Weights of a small GPT-style language model, trained from scratch on English Wikipedia: RMSNorm before each block.
Each number is 128 + 32 x the weight over the matrix's rms, rounded and kept within 0 to 255. Layers, rows and columns count from 0. Numbers have three digits each.

# down: layer 6 MLP down (transposed), 640x160, rms 0.0907, rows 529-548, columns 0-159
# up: layer 6 MLP up, 640x160, rms 0.19, rows 530-549, columns 0-159
down529:104078112158117123143116140147118136174109180135131137129139144150098157119103098134146101133109038151095142132183136173139109096127122157138170150124074163117134075105107142140129111142110142131185105124146161124167125096162119152130121118147118138068134082123144082152187111080159125102092141083138118133153140111141160174081145111144099119111130077118110080103123154129164166095117168108151184152113105096142126177117116131147081141143092145148095125115120128189162133165164087
up530:169121121114117137173143141202122154130088090150137050147119135120175147106066144163102158141130129086139124127089078147122145118164101078159093139173087165129076131170077083118095176157093133159121118105120138084073138122134118106133134051103084071112112110154076169158167162104170171198174143128110130113082194065088138113085114110078157113132133074135069127122131144177115109093110117130124147149054116086146144152154186112104104046151116123151165109136108168168124146150080150
down530:124114180163130141151134132191146096153096076163112143095164145105114196064097111121141135155141143052190166148182155118145140161102074090121174116113033144168141085165130059112152133176110141101131195122182139090155149109121122163166103135076142133074148153132127171173091142093103147084201154093094074122055160100067147121127120139097080092128116090112121141129169133111073203219160139086133188203107166106136159095161164136131086093140173116186153108122155101177089068187128148
up531:127133114129160113130130140130131098102133127128146145094128140148104131140196137111093100119117153123105115121141109158140145109129134152142095137137156110121147116147111109162153104114121135132116148124128125165141163100125146153142116163112137120128123086133116072145127121110109124112144130125126160144137153131103134143120131134131132127124162141104124123104129164107128108154145137120122092155145097118142120157118120122157100098130137102100121131120097108109145135143167142
down531:140104149125172143140126120154133145187108140132100142126087104143111126094103142131124128139094127126124133177132124128090135130125131132158129145132138126149180128133147133124101125129154147146177144136147096138110114173148078100109132119132120131139156136139140163148159120120123134149147105101133089132145116127141111129092138120094126116159113125139162132114106129116155117132115149099129136130124141093132137112112118129138137147142132134134090166131160144157130136130149116
up532:147116133082109142164151102154160115147181101059177060078071160118100128174141113164100122136123097182145093137122134150135131167127092078134147079080130145095160102107100132180154146184105120081105133115181172139096164147159139142117103104148128163191141108170105096106123181058055076201045132088144136142199137144184163177139065142100140118179057134013110089115159091137189103176166112150140172153115083119139139153100085062023080120179064147096193139122075049087146205084081167
down532:058153074159135127158092116088103141048162163117089126098150160166118161163150031149166137107148044192095117167153143121118131180156074165079152180161104110104089111136122122160152107120143152140118138176122157106170161165132091191148186091220077086076128172121131114131099119093046093156108071170124115190068104140147132141164092201097190173090096108082075120171150142112171110167136074139184150103126163153115165194129095142106155157074155207091072160092168085116174118130157118
up533:172121136125074112099220143116163133122132162112106124105109100155146126127136124189225123108085160164139131143115166132155153168155160121134178146148179188168150082189147180104085158103141123096101140143146118185155118120120155105137123191160130147066112148177125105065049190052165176134122131161087136073102224175178153174147086143099129189104077098091119153108153131176070140123106115123154146135130091102156145100105103179125126085096039098058144039090126067087167139077141109
down533:034141145105157083092122176114114089080092120142122083069151144131141158090064148118119106107158157131176171160111099081094084150117120107190159104110205172158080136118170106184194191068165114196133136146198158134105159166180224148195129156140139083105102103129130142140067144117135161136143115138139109114131120185167185157103168127132080189159128158133145129071139095088126104132163161141128193162070023183143219096138140132134084162170119123117121078145117107096136092136107125
up534:095115099117099125135110144155101142113145148153154141108136087152144094123131100175132167136087130120101118131164136075101092107156146141100141160131146157121138107116131121084114129164146115107152163175105130125141123124147094147152154135148077158124125109116057133110081112121083140086110049155125155142133088137108093051109110074145126133141121105130182109120145068101104093117132097123125140117131110082099092105097102136108153111125128152146169050130141143146168134117051131
down534:097101161148063098152203129153058139109132164132133178075084144134126112178062167097138153144112100090105112098132111141115152120159119126157112130124070116115088159185141110137103084120097133138161126117138115117134128150165100057086157158158102133118148122108110142118125148100100113065152143169125100129141111128171135143122085139156161158092128140134160127107103116147104151173166123153166157149128088134065136140111141127148143113099149171192120199140150153150106118113108153
up535:102173126094104090150170115067128116079150129159131055078116156151181112134142178149141150155095112129134091167131154136144107060124114169129073144099127098154078125148124144110118138138137126160112155136134210160131039214157099071134117127114096114090152065149177086143175114076110091061152159139123144189127141142123146100200071137230124148094149141078099109098161163189166066183126168021198129086149157089161083153077113100107110099163134113150171102250121176089124198157101145
down535:140119124110108118131158125125126122147117066075142126128151143155152132103034128086137129136158095189136157143108090135092076115028100163089077112123186120118149100069132195146110151081064139141112125156098182069109141092172126126151189166193083142126153156124144142121112158101146122112090212072110093189122115121114150132168064118093074157100115184123067130086131126157116101142107064139142121093098098088151119191235127111131130195101179082074056092161190124104081105130209184
up536:146121132136150150103123124092124072113112112145161126162173113118119145102105118144094107140145116146111132141137134149124079129136100147128101148121131154103107101123109097162174138150115120150099128158172122140150136144144144155126121109110135087119114114107129138104108134107086130117113112111149128146158110104074140101140117100155137090131119112121103090111128131121144117112132142110123097154148132122141118131136123124122150124127124141149129142126129126154149127137109126
down536:126131082129143117132136143121074131108127108131107130122123104123139118155112088132115068133140121122155116122156086140132142124119143098104085120115133110166127125090132132094101114141139150104128131137113146129108117127128138092121110177176127138142131141152152142159133167147137132125132129167121099118107113157127115132136146146132117129127129134120165119149093122096136125112121117101122156152104107094167124139108139142135129143134107090190129147131157138141116148130098145
up537:082113159159052149010114133164107159116168104128146080115140165086077162092156154167214202126141131101120111131113162188059144153186176093192130135126151130137160133145103121070132180153156220107143138084133111124126156081102081132083090103190111122171159113083154150132144077109150106096115136115163135126157092108082211184134157113159141104092138118151150085177149136139059154085130153112165142164201090071125226104112138128179101169087086127084086121155157185137174173139087116
down537:079126158107122164194190134171169104108093139127139139136179092098169118174148078182110109167093220145150182125187115153131165081141140203127146115138209084103099147168148152085071104122095063056139138117107112160093059005075137115113139118172131128182125084139110155116155126101158109146086094059138147104073062108102114085127114094108139161118130192093160154164125120141107198175167086136177142158147079138128094108140176147130169139111083154047150123147085148109103138175115117
up538:089092097170156194126130109129164146090100149180158132183140110108116091146062104164102140070123089154126112146115154149122161173100183146158149143173137141158178118139102123099137122124155119129141158103117109164134129104140150124139162109150147140114135140112108119112167158121107135123094154106115101181082139132129115141128125131104106147136135102084143154133117163103114115118157158185104124097098100147143164121134150122128107101118162180084155122076111111121125070133119080
down538:099165086135137142106139155185094104160095121169131147144127150120139167118131141137145168127129139139156138149103110103095159160135103124166143153122094141121133108091138153094111117135136168145134184118147114125171109073145134159113117115161169132150081145108145101112085165122103123141147118090106113184128174148163138161108131103133142149171142094125162087115139133122114113133182160138067150150116125080168169104140136139150169144128116140105123071100099119103157123080109108
up539:130146147133111160160143131118151125110088098134124135128120147100105101154143150136069139116098149106175167113123114143116151117159182154167140086096131163097092152110152116203149123127166153091162145107157117128147153113146109171128144136101090130188100146153171131151143135091137120161137132118127193158121126114093139175158143113178107111110114135088129090116146169144113150143096062140129098123169127140054150103132110150178116144078120080101098094142127128146123151172130166
down539:135098150154121079131076125117145137116083145154162115137149096148101116155139126107134124134089173153095115124142113147149173121128121124147142087166140131150105144209104115137104114161121190150146124117144142133159144140120086144097131177064089094121185126139121144081133161076103136166152132081096113115143138150141137118112140114137126148117090169136108127193104177121131175082124101143131125174123146096140082126073169168146140112136097107127096183095127151088133173122136093
up540:126102189165186133150167119085140105126138098123141127142132125131132091129140161105124150101196111096109159179158181114112139119084153129154145123110112137094116095133154122116113105130084137134100106086111058123113129167129108118143136138192136138151144165173168117082182130132128162113096168123103088155127150057126147154095145089125112126158137123177165116118138165180107102118113116125146142106072141108122115104149157108087083089085135142117179128094102097152116109141154117
down540:098112129142163123132119139210111113106108111155139126132128136085096164148093135104140156132101110145110132125153144189115129139137128114151173094105098081142141116110116139137113134131138128158138138148096103151166119086152150118122109161099092076151068168111157162112096117165131092145165116062112086133125141135077125133110104164116097160159154126163162120121167115155078064121087074107124138098153142068125148142143137183173142123168114150118145155089136133115105134126143061
up541:161123155101091117142109141134117122148145155196141124162106185120117156077119089156186093120160171113114158066144160108156094076111111132116194079124173125139116189099122098168123116148143181157097120113098166120137131137163045176113077170161147140146089126143149163178128097063117148150139120080108145087116137176073155148065108131103130167167112111120149144130124136096167189172116134142137116105145112107120188223116153131161095084098161162065116089187152133135185091085178094
down541:110155125099100093233104131170168093112125177101143141121167154142120115179147165066093172077171102115099173133124101169126178109112102138147123137132133115122087201173153106133112103196139137131171167173099134141145164143147178074123153164085107097165179124171128146148128081099162112103080078065113135112094126121137155092112127123095109168058152148149110137155151111088145143042149127181151142163145162143064190080099138163136134144133118191123172158125126189129084076120156122
up542:146096189103156159135112108178157136087150140192115077166150071139186148118095167144186089092108126082132161119161066187183084104223152107144050120097100132137115174166129053156135094058146142106206133142162104098133124138110181137136121132144102131157102153083103154117164109129141217136139080156080177163149149142183139098118100051072114129195119118093121087102110109135172151185124128180156059147141119182096136189125167210096151164131075109081030136148187152113141122123116125
down542:050086116145175111179133122139145172088152117043233135076105223048072117147157104073147032108133099128153126147119185130110128108113094141118062126188158140117080028190122087048115142118074110110080139106091142138076156109159081155130146149130144108090157093120108094093113209021139173149137128151118101144120073102151104086173163150095102150103168146073152137154140140139099146116118163111109125142103110098179101110116125120114124156123155127097157134135131118158147139098157036
up543:196205103057162132119136138142124126136124093109191069119120137093103093139101186097131096185156124128138080132090117145092140098147085173134103166161071140172121139175068094103152128175156192116035077217191112154192156100138135115144069163098169087134150117108112096099112177039138106194118082081051177165194129117124181107067118094084132073178079102190106106204108124144101105143103133148146160137113161130140155113112195060112142074210112200135161131155137197105105123130061079
down543:139158161176137131046116133117154102118142108125103123117125177176154142130106152100072152126158196113126106086097135072175119132131169140144158074112123107125129163183176118131148134144104127161136186150136126082106157173150176170087088107163088088063188172138154072070150124100111114138151161135165130194132214092119152162172148172131139076078145172110109150179115113150121071179141140084202108182075144062140128186231134112195176099141144159194065204125132109157129111143087139
up544:160150157086167159157151099178097142147137096158170141131132171111164075189096134073122125154112120125149115130127205067137167194125158158083133164145082120105181135160169171151135086097159163098146151117168174198104121133141136129093080178124125139123108110110125148077121125121151143160081095180116125183060063149125103146114123107142104139126146177136151140075109093113120134145118099176112135195160094110124127138123082137164121158134136128133160126156138064119155152192128146
down544:161161154126171162118109109162138194122086063103152184151121145120070123122093097110150191097140168106145155179164190150126165119134153114089130124107125151123148126163128166090127104105170141107114113132100163111116130198217143128070136203068077102167167106117085154125116144110114175133128087134145121126108172165146148163133142141156159184167139132128167104108157176143078153081172151179118139075130161100105112124159152108147158141157205145126119082176163200150168121175144136
up545:096105160086100139106140150195129075114148175101158141086057170114154098164135118094132069144158149157046158183091089073118139196221153071076103133056143098081099114091110054145123121126156109145113126041096169156103108097151060147158117119126105122088098152160131084078184189091157088093091125142140126197118119108179124058092124091094123149137067205108106109111108111156157087185167100153108206073134123147132113158130100130124129128123108182208122130147130134142107135142105115
down545:166100126147121128109091136171147094132098153149156107127071143145132145139168145115148025170147124094135195123076108154103154122124120128162149066145135137100102176089141117106146115060124086103184084061113159104103145089135164230050115131208124148098131145094158120141088218170123145092238130182117089109140184092113103125151107157059127125138211122072137117127130149146129120043146177101093137078158099124119087110124114088054130131124138123169136160144082090095068103126128169
up546:116135125139126104088098149137122159082131158153175103136177132124153113137109133104167178181112155142135086143190106128049143175137135147159126053141115125088138121113105122167144152106104099073103094118160137090173154177108114157152096130136109140107089136116135174102106121090124176171100085165127165107126095119092117058107108156128103114125120114086109121107120095122131133095135140155118126094077165130119159116119168073136153107110103164126069155161120126161136139122142156
down546:125110098174087083136129091077110101129129203112141176104152148147116162144168204193128116123151070169151121088143095115089151101099095152143134127146139113152174138058108089128102146113108164137112065124162145146098161156123148125157141168157153127163117120177143110131152146154132107142110134090159122128119142104105062148141089116145120157128149162106131161136102121095181170117149207154105114166134159090105072133142112172106174093069119163162151086158110093136105087155102128
up547:113146179128137142130113131152120159100129135102162184145131151133123131126141066156130150112193127164103137108167111135099138177155135095160099098160127158140119147110089155116151102086142086200212188104098071122079136137110141127085088125127150118128139166092074109137142159149132174080133151158144130132133145121073109131149156118183133094096142136118074092085111157198149108159189104129098081158171099125134120134099139157166120129105118144152108209126152154105178107127146142
down547:155132133137163118116126080102100120112154152111092132147118207151149190131182170142090139095152121125153167106099080131135168066119124187123160116163151078133121149137193132138139191103068109135141131137149145107128086099136169147093179095183128154101141121115155098133151128115103111135095119121120088119156191133086108129124079158144144116117125111121158106150139151130154074111060148147163091138109132158086104118168182144064163154166161121127194127151132114142119175067157092
up548:112133119149148151145119125143153131136133113117147091089151129104132120122125140125131141132133102119086136118120134155128145108118121097124147106125105113120117138111112114155120108111129173132154122132106127137131107139108134133120154123107140120123119139138115133152107116130134139142141116128131120124091104122103124123127136150113145127099141127152139122134111132123148126128139144114133148103149116083161138121141108118115116096118138138136108113132124153152137125119103110
down548:124134113112136154143106142124113112155120124128135139102119145130136159160148125128114127147132140146138112112146118123146143098121121140111131133118135104124109132107140124109108112098150122133107117118146142150144120122115143140135129137123106145133113149140104096129144164138109146134117143151119130088130148129135132116131119107111145124154117135137145096176132135155114100133124132121126112111152139118149148149110105150150136114102146126150151148098120132130100085137100151
up549:150086145140152213152117138130154175165097085159086118100116154081157171177069069171113160077128090117147155079103129137137106087112118159109146155194132099113087130149107133149117138097145061117128157127056179188136128182152098160104119078115146096127128163112165103085112151126144105153102072142069151145064113106126090130119115102106126128073148128098127136101135152077105129130123124130144071139159135150124156125127123092179138119073108129142167117102089122069198156111050130